Weights of a small GPT-style language model, trained from scratch on English Wikipedia.
Size: 3 heads of 32 (1 for keys and values), MLP 192 SwiGLU, vocabulary 2048, 1.03M parameters.
Architecture: RMSNorm before each block, no biases in attention or MLP, attention and MLP in parallel.
Training: a variant of Adam for these matrices, 4237 steps.
Each number is 128 + 24 x the weight over its row's rms, rounded and kept within 0 to 255. Layers, rows and columns count from 0. Numbers have three digits each. The size before them is the row's rms in percent of the matrix's.

# layer 5 MLP up, 192x96, rms 0.118, rows 68-191, columns 0-95
100:113106131138148115108117095115108122121115097107106108099108131166141127112106166097092174124145150112124094145093139137106139105152147135119159139156132146105127127094140153135108139128117123112092183142113143137124132140132113112099163092179131103057125073170164122093115147129100168137
101:143117126097130117064116117117134119102130109093136117124148125122147114092123151136148154141161167092109107166125177180139123113143101149148126145110135128109123128137085095118085118116138151123143100133117189140114161115145144131097162115158134155127163118166165164107128088151081156149
091:123121114112085172173142129144131077110122128116139133121146116200140144162123136131137130157151143124103120139144170106145104130139138070128107161147099138136133085138149128096150133180127135101133138119154121076087103128087138158123148127124151087112156181131131126151101112101109117119
099:121167140161170106124129140121155148123108113114106154121144117158196156143087118149141140151154127116158126130118166095175105073122105115123142113079130122118131135170147131097130121116200107170119125104127127105116091107155130125129123115106131141091157095104149102111105133135090134113
100:157101170126162145167108109128122107125143142081155115141144133124132162112141119093153161118135145059131126159133148118097108116165148147169146134145142125103104099094132112109160111152106148124142126180121155173145162121124158096160103142109139117129138113133181099105164098155132133110
096:102155160139128109121130147119135105082112093118135134160122066152134121125120143137113138083112119123158136136126120187165099171141115150126156129106148109100132133109144139118093120170142119107130126117059089110130128098118098084103119103105093124140166108168163165125118114132146114092
108:104069084127087148163119143121120090085159145147137100078093107104124114122189147121129112149080134117097125113110129145183140107101148137127152122112138129116126097115076130127146146146172142107130142133136126168151112106132117113125086139149130151127120139190120158112129133128105119139
107:139129147138115151127156142133127128169139121151143130163155169103090095085179107133130108079107138124129146127162108100126109131143085122116120063116137140155166131100112129163129103097115141137086158105137162084148129106108154130129120119147150143117128119123125093079157104118092106175
100:135152123116159120122140133088147139085116124120106130099140107135118131179122098096122156097128164095122138103119153148158101107146144158144097139109120143103160092140160124107131119106108105104168132105175118117112046120098140138129131141104172147129147162129155130099168157097144099100
100:130149119122135130130162135126172117102090156137109152121129131156127103144127137117151156124162146173155147164107163139140164105109133110099142140135144145144098176157124062132118088122090151148103136088143146129071124119125118155085151125134167125132144085149136162100167145117108130093
094:160130148138109120145114151072181130177121158156146152148133119140174125146155113150113139127182083140123148153141126125151138116140105111110127103141125140151145152093092122130152122108145130108120085115149104133115083141109102184153075114188148138142134121138149107099093119133117146113
099:115112126126142102148112120145122129125145141125137139144119120095124150080161101090117140145123143135107090152141152075108190091103139112103153145152138111117132157133104104160152173100137123102129083141106074127131122095130119125104127110140112100141141136119107093089146110078098140196
104:150120107068131107116142080145130112100134144098139148126140122124147082135145180161121154164187104164146184126155142142143139100158143085093141138136171123148136141138137125130148150134092184158106134163132143110125108136133115145139151103095139113107089150110125124102132107121103149122
112:138113119152101168134129108159109084171115147164145143124128140133149121107130101156127144123067079110121183152127097160126122107138112094071093119124116144169123126119114155154099144138134126159150115132083127112155093130141130096105103168101126111153122139118095123172145159158141111130
099:153174135115104149136136164116126123138183141167105155188108145125099136131137138104121128098146136110107143121111140183137096075145156111117118124149136152145133150076096190135079105112148097130097126124127108150131125101135133088126139144110068142096107133102117102135143123117148127135
096:172101128132105118134117122099129134171129121118115166129099141156196111123105090103137136178155164156120126125085117132121136121103106147154154152142145119145123155093123121122094101098106103143130140183129119132132115111153066119124115114167134135185131093137087119095144130154119148159
099:153162144151160133108121151195143093153146142144113116140148154101140136131123106118137113130124115105140155159102118138160140143123147144058109139148162128122122110138139132074135129113102116124089091129145124088143066113134139086129126126100121133121169148166086111082164104133143135163
097:104123163136134150085111119081126166101129122143112124123118130123112104149161131115164116116136141105141091105167126152116183132134087132109148140109167096095154102132149145112093141106178092113085166181132102113150105123119133148122119125138105084136129164119130119114139078089118148103
105:125128120142110187161123149108135134149129137127103119139129108132142096164125173145122135091194153156166130144126120170138140140132156183158104107082176127145160139090170114132149132123082099088144134165118125108141141121134116126128138142175128117133184130153132110143122127130093122139
091:088150100165127144152143115157143108111132137114150124135079142112118152106125140127094116122122136116105096137108124126161118119130162131145129075109118120101176111122140092187146109142127147165110166145116114183109141120121095165144128135123152146121086109107162100134099195078138111127
093:154111133101105131140115104143114126104177117163105164144141103167116158171095106127136091134126135159081136148124133096162127169107133138147141148162112133095140141146132107095091102081136121162156140145179100123086098115113106153105159159156095146158117131125112125125127134077133119121
093:117142149121139115154129160126115139134117119117110119148187168126109106130132097140133111151066132172117121114150088095093097166136133131085105140173160133105134121151110123115117105119114119145117124123071147091158157116089167140148120137098169140167155126088151150151101108109106145117
095:143105134083164115141128136081104121112138145139167114140113126113143113180123172159111177113128127152139123086106085153107124138157148171127081140132160159086131134096117159122151135137133136171137109114108108120175131098148156118146181143138066142115161146142128133130128114147130128143
099:133138091137128124095097096099147123105123109089107200116189143078126104116177086138133110101142095123146082103142110090142129146127142154131179128125104132122123146144099123136118119124104086110129143088108123133144104148115153102139075125147130122139134090136154112133114112116091146119
113:142137122129128108158095112142099169124149134156107172132174140136145117142127131149135123143153116118151156119124108128182104128125150114138117142129152123093057121182144114115123116109115107085141085099162146175131115160145112136122138117120121115117132123120102147172075084183091130108
097:102126146098097128141107158133106163186145126110130136103121116117151121069115114092168121120128107128107143123101109130103121126191131104167130108105113133107092123128096121127115147115141104148152082120119109166104151100147142154143120094120126120101136167117152128131131043086151139125
095:087127157169104122138145125178158141150130124131104126121104112137136130115158138155080152114114133134126158130137151158110134131149134124155126089102110111086146121134195146131119109214086099142133153154125100130108153144157123162141163153073119144143129157102135090144135134120116118133
095:134128135133156145109084131120163111140173112096146141117160144092136107155117080130160140109122137104114146112134113133121184130142128137183146162120109151120180127101150148130143123119121140103145172100163151132119122120061081136130161095156102157108138123167142099100130117120167136147
101:129138070155130071107127131100116100056132121092130154122143122108130137100135084108162137095145123175151096157114186123141123127102136153144164130126123125121099157111145102153109122125124120100118150131120114098111129090152097151132153110127126137103117114091157116178141152099126162151
099:157111121122162123133100057133088151087138113190157118166127125144096120129163130122103129150136135125148113131136119111131082168154133195140110105133144119094125087130102114118146156108126081116105101096127110133116100136140142152133111144122128125123114141063143120132113163153150158111
103:109166115150133097086095106130126087123125100156109104135167150145146121098166129067150134112116130125103111107109137129096124145165127113123169140118096102124108105111127127077102122096063128064141114142106129153145097144119127133112092140163155117101146110127130145169100139152123149111
103:115113177163135088180137143091143105119156132127139114165108101153187110133139174137113186100128149148131096114153114126099132141088137086133133091103117126147096136121137111145138128156101088145100135076118152129120156126087092076129115127116093146135126135137132143116131161133136133137
096:124110151107141116132181151168128096154089105120121121157112074163122152156155099124135118109089116143098157137148123127096095141134108141123140071162175135137099140121167140099129143183111164110166134114147138108155141129119136132132089125125146129086145089148155155134107114138095115109
103:118134125149167137104157136156125142145159132138140119130151148098124102128131129142139155147100156120123107063078136106163138103162153100115125181140182131098140168136123097103151088155138116146162124124141128116135100106118116151119056101116148112141129127130099191116143133154104143114
097:083148123091119102120120169143133092124145112129105130163148087164137141083142143096117090115101124121132174167122145107124095117140136116128186117147104119087134121163138128100117125111141159073162146165137135149140148153107105120155139079095112152114139116164118110101148140150135136170
106:052110102157096170118122162127105141087123157116119130118157110103131137087108123141113100138128112114068113154114132108177133124126171136124106101134138119100142151161146121100122078126153137129126125122091096136144099097159114147118164151101144127150105111111147129171121107092122128168
101:127151114086140108130137116142127131178136164125135099135107120128136121150167158106140102107154134133125122134094081098124085137155127138073184149147143158139128163109099134095160142198125119131102112113095121159100124118138142142093136124110118114160119110089110138177183133129125148121
103:097143099168143136080091127129168131141128143128155147143093138125139148136155062105136152129131103188129112115140103146149175135110122158120112123121115094128111106131107156148076145113107129095106121105147147120142154143162145094094135115087127111135108114142147171123146113123142189092
097:118102164148146132104124119148110121157123144166115126101150099144144149160124100073106114127117148114129104139118157101166173125065149146140126188099126126160135134093108101118129118116141147145099112108100103109161127113137151140078130133132126095098125145111136100080154105138094132185
104:158136124118120128114100153124122169179139116168100150133151115154132118129140119133114149135121117143134142121135112140115184122122134065124122163096110116156136126110078082157106077151144173101126102122130095166101151149106146191090111130157150124137147116110155099103102112105125150113
102:104130107140106112144114114088140111126120125149145117126147137074112120126129127120097086096132119114115156128074163121164131141127130088096083111109145136125122134086132170156110117140119186140120111122095184129144083121133102137135170091093168090100165143094141105127155109140129146120
102:133100144128112113150130151158059128141143093152114134124189113153107146154096133147137129119109096134097129106133103102146104149126142104138102127149091150137109149113138102055126159156158124117121122150148123101130116097128170124123130136093140149129087186103118177127124092133165131119
103:140113195139139152096087128165125137171122150088155152124123128118180148102134192144112129133143084151114132110164171127153147121125136149124099100139092116093136099091142113113115118157125130145079134154139128112134120167112136141125117099111083096142126153153153156115162131130100123136
105:100128097143104114077111113136139137114130126146111155121162102145144147164080132134128112151136158149138074083162176140123153089114152135117129162128115124137097112100201154095138146123118142097156148115160119100119099122108100135139145171140127134169115144129121095126142137140077106146
094:140105107129120118121154158129127140130158116081174117112112121145105136160139139153142112156096129130152110123132118149128085137155115159111081173125083133150103065134122121155141117093121143190150122115127118160104142131128118091129118092089148111146177127122075144149107109166148103150
100:135160092106094141112112117107154178123066139157135143101101114130121144179086162176115134154129101131126123118138140130139165129118131129080109123152168113157116135107153142075109135100154093126112132181147137096151088105124168172110137144123155119134121123112115125104123103124119127093
097:099123115110115131137165167140170141123112110164103118134112127206101184163144113144148120122092098110115129120110134083133133157109128126092104115139090138146091128175127147090116143118156138102117143163133104132168094147151144117142172133152131095127088126134124153110100099120103138152
099:136090116122137138149127139103091102127128139136119132136131122139149134105127140150119205165142090133134172160161097141095089112119139118136111105077127166149112116089120061139097130121148143149140158137130113107135115159118131118098171101134147150133084171132119090107082120141126112101
092:128103086146092154112129122167139142097118139141129115126110142129080120173131138092099124141136141093126086099143122114176115133156101068152137138134169132102216145111089115153127114125142142153105159136122131126124122147126102170113167121144111148144138111110135117120101126113170146157
097:150132138169131101113095156087122096144126117147103076164100153156120124138171090154105113124110108141104076146146076102131141135109099142124106112124121099079129108125095171104105124108187134147129113119130121128151123090158186123132138149106127150151131123121153138155146105110109146138
104:126149128117166112117095142088128097108131132148147131135080132151119131112114135093181095125141102108136113151161134096133144096140143138146101081100164141157132123122128099141142090119112094158104147101125166133120182133104120126154129112160142119124109126173173094082123067110105122151
101:131101149120081143136140117112122136163136145128080135156177155151148119164157122130119117112095194133106144119151130146131105131087121091097122114150144127102170205138150111106116131107147103135111105132125119115131117147109097174139138109128111139145138102130146140122070126182134123092
096:129132088167174103140095132124120069112127131155139101112128111101110112138135131092112101073088165112102145160140126146102139095147121130141117131125104119144111162134079133133119089139098126085163112109144141148128164112099108138093085114103131184134142128084154128135138159112111151116
091:117136147124090104160142107151144152117145091120120161106109094145115121142160071088107097127172121131085156177106121128130135133127116166161186113077182175129120152132141140111126135112137118097088137155122085135128137127143135101131147097135104115130141128119121122132152147132103105078
107:107138168167075144103112133156138101119165133121109147122165132096093113109169140103095112110144110106164138125124136137081113159147141112117186124123134116145176088104109098163066136126159133153130113120163116124131132113126094104142117132087154141127116132169156120117133172117147115132
097:151124133142086083131119134129117135114131104149171138141084109159115149128103111127120152151119097127107129135114088120150055150131140166134149128149152126114143102113125152119121137146134112105149139142146111169142136136110158150133136150139155117172141116127069149179169057147132110078
106:088116101135126114182137139181136149171137151142136138115137151113083137143097079084145104141118130150138120145157142120127143141112177127097113106136114122169118130130065127189127122100129155103145170100140123142129140106108108155097126158092140130192118139115145120129147139127144148115
099:176134103125092125151142116085154077087114139155111158119163138164108135122157158132124133126116157140121142131148150121134149119177128126147147092140094162136141144168100118156142115123138161121119118108093089157119094155101099102124121101174121082151090092108129101149162101128099131119
100:133133125150111099142148156139140141133115131127136122169109120079124107132117129147185199181117096113156121141113115155110136115130097095095140081119128136116140105143143091115144131120120170127135137169096099091109116126137100129165117163102171150147161171131097128098104135126082131151
097:121103130155105109124159116122168128153086088103147144149092147127158177095144132148104177106109134099156131102137129144133098136139088076134157170145126111147136142185140121114143128129109168113101107140068125157122133106114148140162118070124118127121127151143096113149151141157126120126
101:133116151124112139112145118108144120110137121097148132141149156152198141137118113132152133150181141100134139144167129138172193101140120154159131124131123121087125066090125143104130104153136109150128094162158142115125122125096089135155143146166126111140147153144154140086127113166131149077
098:130108143135146112120146164139105112166136143163123150135108108132140131093127134170149152139158110092102103141100130093143122136097117181097138095110115140113154094157150147144139140110175170134121109095162086112103143150166172108115144122102174160082125133126134106116100163132099126165
094:100102116113128091095145107109116135098122105137121110122176149155126088120150118125114117153076162094112110103143120165129114136130101164159180150128137081091142123117102130111152116169145124109082156119126111156119070157120106153136111158142119118088132108149169138163105157114122130150
100:120125129106109178137129150094105147115172112145143137140165111148159134125150080148099142099155136103127106128152132135137128139090144145162149134133134118143148158112138152117150089119139107111195117118141133137166089145093167162118171131169135153168130174190118129115097148140141125117
096:107133132124112110143125123125166092172121102161094096130131120158151154117151093143123118135164114117127139138143126104108091122140060105118136118135123120093115133084187161192132123127104098104110106111093140171118100097164145099153109124112135103176160135129137145145140152108126106139
103:118136185173095119168138112130152093144120143104117121152135117142105146116087121142128121128113173137075129137096145113176112123140113157094118146125117191128114113110126134126170119116142157162141144122093134147126152165117157133134090176131127110116107136100081107151111138121145079088
094:112116125188163125113126106144134142115085144126102149190112117111132147138175124187144127137142121072138158124176157134119104141123110115113111094107134094134116130144151120180132111165100109114089136135118142128147111121116113173076087143119127147133097120119159158166126112105140130124
103:131109188138127121125137128144135140147127157135138156109133137130139120100128132149158172119144094110118115155176132128106127165146125098095118117140066134091152149188111137128122176124126143141117168120064134107133108140155128102076157152141141144122156166089114112142146163163146127149
097:126176117145134121121125118122150114132113137163103106136133121108139097144149158059181137101157178121108173154102131134118181099114135082157136112127144114098101148119144133150165130118133139146157136116129177158123100135166131119144128141123145095107091154139128183142124139106101124170
104:158095146134130102119121159148123103103134142133107140146141156099107115111168164150137131119126100119175176160157104116167148139148095100129138056152100123154077129109111084114110118129095148124114115126130107115131109103121135109143163131140100115107101171158137153121145136122106167184
102:161115114159113137131128098170146136101114137153105143092125176113136105108148141134116143128146113132131106158126156129096126081172076129137139086126138144093119096111081085120094095152068157119134126129103149151134126184108090135130117122148129114116158084152153141141173144116128129120
096:135144136121120123153126089124095131106119194103099117115165181092101163112135090094128158126125121188126103165150156123135138098103119161113137152132144126177180158124117143140149119128109108099136116113081117118120134134135166168091115152099141164152100115096126146145136124117129137130
101:158149151113144108125145139101105153151104100120139145068168076127140132180105119104129077122142168139133150121125140119118102131107129115096143160164131172144123125136136126178127125141104128093156085172103124154105105141126102161105133151118086138127158130149090120129152146135111143080
097:114145094172130151141157141118157147080118104111108077160144156108103149095152145143123144117116138110148138120150110093100095162130147131150089123086144119105152099133146140138121138090162113096124086115123136113104165133151127140163126102130166144107122155131156132092110109085088144182
095:122130112136091150098168139130121128150144124150149132181123078113114137109115150174135089168167144126105184145120128128145107120085119137119117147140119154151088114132179150153124115174125144187146116097118177145148136153106113149139152141100102118113113107132131114116139076142121121162
106:113120145155090122143113089101149191059109153110097131113108120116115155128111121119109088086159171111141141097105124151178178120140091126166159136098119109123119127119118125134115111125127126091111136114155118159171131131124108122128146162171158145132161110125134115113143089107152111107
107:150138149116125156135108152105140127095095109159130131156126163159091160104153096148111139083127128097169119148128152143130128138124094143125118097128109151127124086167124128142129122147149124165132196095069117163149128118166142166116150149095134119135136122099099144126093096140147112073
099:087122117096103112141122114107154156113139113160121118114088122140091131141108098102121124115094095174114129125174172042131116129118152134127177185159100116141138121125116123119162117107114112133129116110130129115114102093093140132172126123113121123090165103142167158111118123166113114132
099:088147112119152134111116126176119157143104086104131137111117132121162115168140118130150135159109129065135168113114126116135127081122129150096147099134120120174119126174106114175071141191083102147118108136099145110119119111130114158104129149127092125112160131135098097098104114126130137111
104:150163079083131114134138098166134126146126136144145142098147115048140149136122153091108160165091142158161120073108112196156106137142102140134131115144153139157116129114127119074111139133107124127106156128118083144137131137105117099103112103162123148136122096123141139102147149123128139128
102:112111144124122118102128119092143137126164161112118140127127076101138134104127142117079115140127112144183093183156133050124128128117146090132144102121091130144134158074144135114105088124147146116116161119137118126180094159108144119132122118080179170124115121120128111108146123120133127130
097:161114123118136138134122084178112086112149111163109127103115157120169128134175140174130165165130138144119148119151127117111141090158120143169124155111107147141119144099175141154117105089104188147098138119120119148120152175137105104172125131131131138135165120132149137135168099163097113118
098:141099127091154117143092168112142092126153092108137090191101110151123125110110098146139123108109126139148094119119167136105158131116123106096108133072077131093125067091117153137131088109109115113141133094155139150094152131104110114104139106173103138129143146127132113123113119158114108112
097:120064135090116099142116145144123092067112146142126152094112114167116144127109109088115147131124120151137119183138116106138138137127162137170123101180114125093153115144125141119135145116157100162125121102106134081146156142140175142176142126112131136134161156140127150094149108145171105146
102:147115148095121099110137123132105119148147114134164186157146090108169116131122133153113168129162146086106092154147140114147118148114119131135082106129116136125115149137168102121081110114117139155134153095148143132159124100095121102135153164110080133153158130108106128136155151204153114141
104:098126106150123104165170156098163131144106092119107133123105139184109109111156158118131155116137117131166149130107116104101154147183096104132129101137165110159154121119135143143116119105111127116092144180118165106148148129167121141133133105133137103086102081184134116153120099095128111139
101:135074158126172098115134133116134143094110162145157120133141123084122133102163113105122121117134161139159134128122183102096136160108147144137159131136146130121093142106094122138096110108083148158110148119149154150122173142144162107164179154160123101097136097133128090103171129112103110138
102:113101137145116072146140150130146107107135132133095148141141108120117129109125129151183117172087151127102159116092074137142155114140139085148127110127117140087122101151126123161103082129131141129103147113087089139141127130102151133162125127183146117104147170095131165114102130168166111151
095:115128151079170134127121129137122126134132098137134069131136114161126110076100112120165148181129138128119129104141095098126116125159102164151108138147099142139105107146161120118124128142165091119152181115129148141152142115097104108132142054155112099090071109117121114115103123113138138122
094:101143135172133088155164118167147136151141168128152145156062096087133136144166123115113107144109139138152083141159115109129125129138128130148176117116094129122132115117102135152104101146141125134124144115193156153096169112111083132128172159147159137106105147103141096148116127107124111127
106:098144113132117122157124148102159151112141183159164120106131100108145116173121140111113136138132138120120164124109160166097138117138134148098116093073145138105133105098108130077149167131136135099195145122150155157131151131096153126172140119153130139124157150112164109115179109144108123158
100:147155127095152099127090149128097152121132161128132141120135100130101107086119102121138134081101117133123127142172115134145101126068072148098136118139113150113088093134138161112115153133148090159189108111155141131124114094120111114147119112090128139096137138092119138165167108144173114103
095:134095091114162106107110123118131110080136130157135101099151154162100102110133111167096092121149139114157114091129139088117124113129084082109071178140139127122136136114119167098140146134092181139158103115099094132132122100096130138143102126120170128111144136130143125148171121149154111144
103:143094154113088122133155161126150098156108164133137114128129138149119082099155148141181115130158112106100141130114103119115142158130120093121106140092141139174148103105100104121128125150127115159183140097085139102133128148108083155091138078137165126112093141109108147129105178117143107118
098:127149067121143148104166147143141117105147100128152100108106113105112134156099131128107140093135113116129096126093133089108097181146114112094159132182141088069106155122113116121121107135126098148083140094158119133096081134149141131104109146113163142159139123117093128144149121161106127116
101:147105160138123158139139131189158150120111122113143136118130120094093113151114145140111073132146139077120147108095117145135128133156163133130155143111131143086107091132089104163138143128112146131149149180154145142125133165094102114138090113057169167125137120132145119122143150083118143118
100:083135156155151106136120091163142119155168154113106108148157141157118124136111102161143154118131142168173159150152113155078120165150147131144158094143124135143130135124122139066151124141131146145174149127119102136149157168095173140119100148130117105146120170145111101119164090145118124143
099:132155100129093136145130127088140172130128140159152158101123131133139147112123094124115128117152137114149131128115153111132155118123138148192159096095153117142152158184142129153133114103153142115094130109118162098119138093103152142095136165149115132078136060105158088135139137088084143118
100:139114117114170130125123102172140143137107174141141100104070130091124135094066115104165116125074158145131110100118151114148076126092157152105154115132106125142129136106084141132148120138104144135157140135127075105146101140143077153111119100116111129142092157130164133124127119145101116135
099:117101133134109139130149153120100131107112175111104144133169134112101166095163121141157091153113148104115083078140129170124136116112144139115147166106109131163118146155158164130118076103151118097077119126130113119137122129151136130157117087115109094100114164155073142121120146113142120176
106:158092164127149130126128134127159130177120144110154094136126154116134133164153139183128124114140125153148109123128149148082129069103144117149076097121136113158133101139103149075092140119104131151162099130099156091111098110081117092098143098157127130133162123119126117150143111160119161122
103:152112110185129159149113124096133101100106152137150094096116140156120113159181124174105157123132143134148141170140090164104116162152106160158095107133136107149087141152150116164134146123109130109165164128102143150183113147170129122158148144177138126120141126134121139129132139126138116088
100:127113114125172149111140142099125161138136115133121172152116163094117139112061140121122139185127114118103091118113187115140161108125154126168137141104170119087093095154120113115125109100124093145162121114112105120105112118124163102112128165120090136083158125122095152153149127146103112136
106:137160142172201117142107101122147121159107085124098087128110124113095142162118152124131115086148094164135096085127163079120110138127162112119149124112101108129153155151128148133110149119113135114154099155121119112132129132122117158120145147117111141166083125134147172150148150097147103079
107:119095109133131100142108090118164140114115149113095107127141152164119144140161159100122143080131148152133116169141116086087104131105117125099105117148117119117146079141081119121121171101131145099134127103123106115153085092108161143101167090128132133110131085136167109132110188123097132142
096:141166102156112143168124116120143128121149153137137138138109159156146149101090138154100171156088157121131139124153065108104138141190140091147139102141158128139134154143125136161139101103118126140110125160104099107091159095143123153150124136145089127107167110085109082135141134121143111171
105:133107140112105129127142171114128113075138121123134146086105118137167131175113115091148124070121139085175094125106133122112144114089149089137142105105124134138164128091083151138112124145122146108087142109135081115126134125148125116085147086138119101111096099117117137085113084130142125159
106:083149120124150169136111122156126108160083133097122135119128062139106122113103129173135123132165128132125119138090152124100175131137091109098108151128131152149139113160195156091112135128080155150138165143117113155129132100123121137140146110146123113103126136148116122107138083134151139065
098:147103072115133113144112123132091136132156144099159193172152124131136119148139095096122114139111161134129153077096135125133082098132088114094150133146128123095127082145150143125117107083131132140148123125105110145126169146136111114116082105120139128147108146086085116122153149146078104134
111:136088155118164105109146083118089167115129109153135128112167083178121108124136120132153136132134128116129070112173139129159113154116160145167114140130167143086128109122102134099106089106167103110113130139124095152146165134147129178125141137172138121113144164170155137132131123157130110115
102:144081125149130146106105153158134142086145134122115154128124095171155133139088125123123125106128107134117135128158115125150152118113119200182156131109128140107123118051107122125123085134141111139128135155145170127132179177161103115149123135155102179149133164146138143105141133111125107122
097:117143138121131089113078134160107080135132189149131175147135154130121116145133142153139103154118099152122159168141119085129154138122129161143153147108096120159103150137142137141113116148132165126172145132117076155124138098102088119127137156161117118129116115172133155090119162100088149160
097:172141184131108129115135119089138132171134118148142109158130129095153137124169135147094110155136104182141113136127066099113129143147109084139108126151123135135123140170097154143155120185123108153133094118102144124155127124116178124155120108077145138137084128147148138124145159088128115141
104:107140111205143126124101184109164135138106106143127160097141130135129103151148178124120100116118128149145103129092170080165124102127166095133124140100134157140135139117119162158138129141128107117150195090131122131131136129115132179130137100146150086101137106147147122135127131102134134172
101:120109123138110118144123149158127086097137147073123113119126140116144118129118129132111158111164089158118123161125123080164088122159126135159130079131116096114130106124111102131125125159096122156101110108121122137108149163179079149150086174143134133107097111178160173138159111126096137111
094:140141133137127080128094146151106093140149154165178167118126119154159149133151138140139163169122147161134120123155106141140093125132111155161132081165145141134099132146124138100119115101116103120130118148129152111145175095174093105109153163187086153121113114139131087106106118118158124122
098:110143147086157108112087186131135101126130087155107161132184155123128136107147107174133122131147123112112147136142112128101102100145128135095105178134107142151110093163102122094105087131102125095158132154124134168138100100155139119136123122095107125132136162152114115122122109139194094136
098:180152040109134152111121145143129092132128113147121159132092189122109136100112106129099121111163150116120129122119151106141139116093160119100122134126146123173145153153118142141130151100108157110110168119083149124110114121082137189141121121133114120120118138182112155131140138146130123095
090:122143089139186140115113082175105136124156125128141167123186148105124149108141138108134128123073133132152144141115176104105151104118119134122108121118126167173129131130101082164119132097169117128123112099118141198137100135118134130150128118134173125167132144146089152107158133123138139115
099:138089116138136118103167111173121146120155119099129098128100140110156104120135110110090165133108133168150140111089079149097123123135104101135154100119150132134113101107077115111144128137128127106118074191144139152127128103113103107135081092177138095135171138134128116090133157120111142149
099:172180097141118167102130122150169156140125115129122162138142128111105128154143128150125136119137184142112164139123182116130096125151090112110126073126131125141134148149126118149137091165120118094145103164141149103107105131101140146113092117112109157146134080107078133135147129075090146112
102:141141087162174122085136122103150122175152117145134175143193126127106128154112125142136124130099134173122096119132140099134113090098146138098141119154148129140148130117075169096106146125147101119139162102133131106112090124091134149181106126131131133155082108145081109154121142150128138132
094:143136088098089121129127158142148158123107139104141112090133114158135160136132154139176117108143112140091186170123132100113123116108141099129085121098172137148136161115099117124103142091087105096118118088139134107142118161152174134122133116139091091163161101116118099120150150124098121161
100:194134138101115155141122119133162124138083089185104107128165153165099123162125155131159150132129117140139120124089096114149137118164135099147118087142132160117138127138117121124132160116117132107148123105088101121126152120151113130152190116131147106121103067144092184124125154113132146117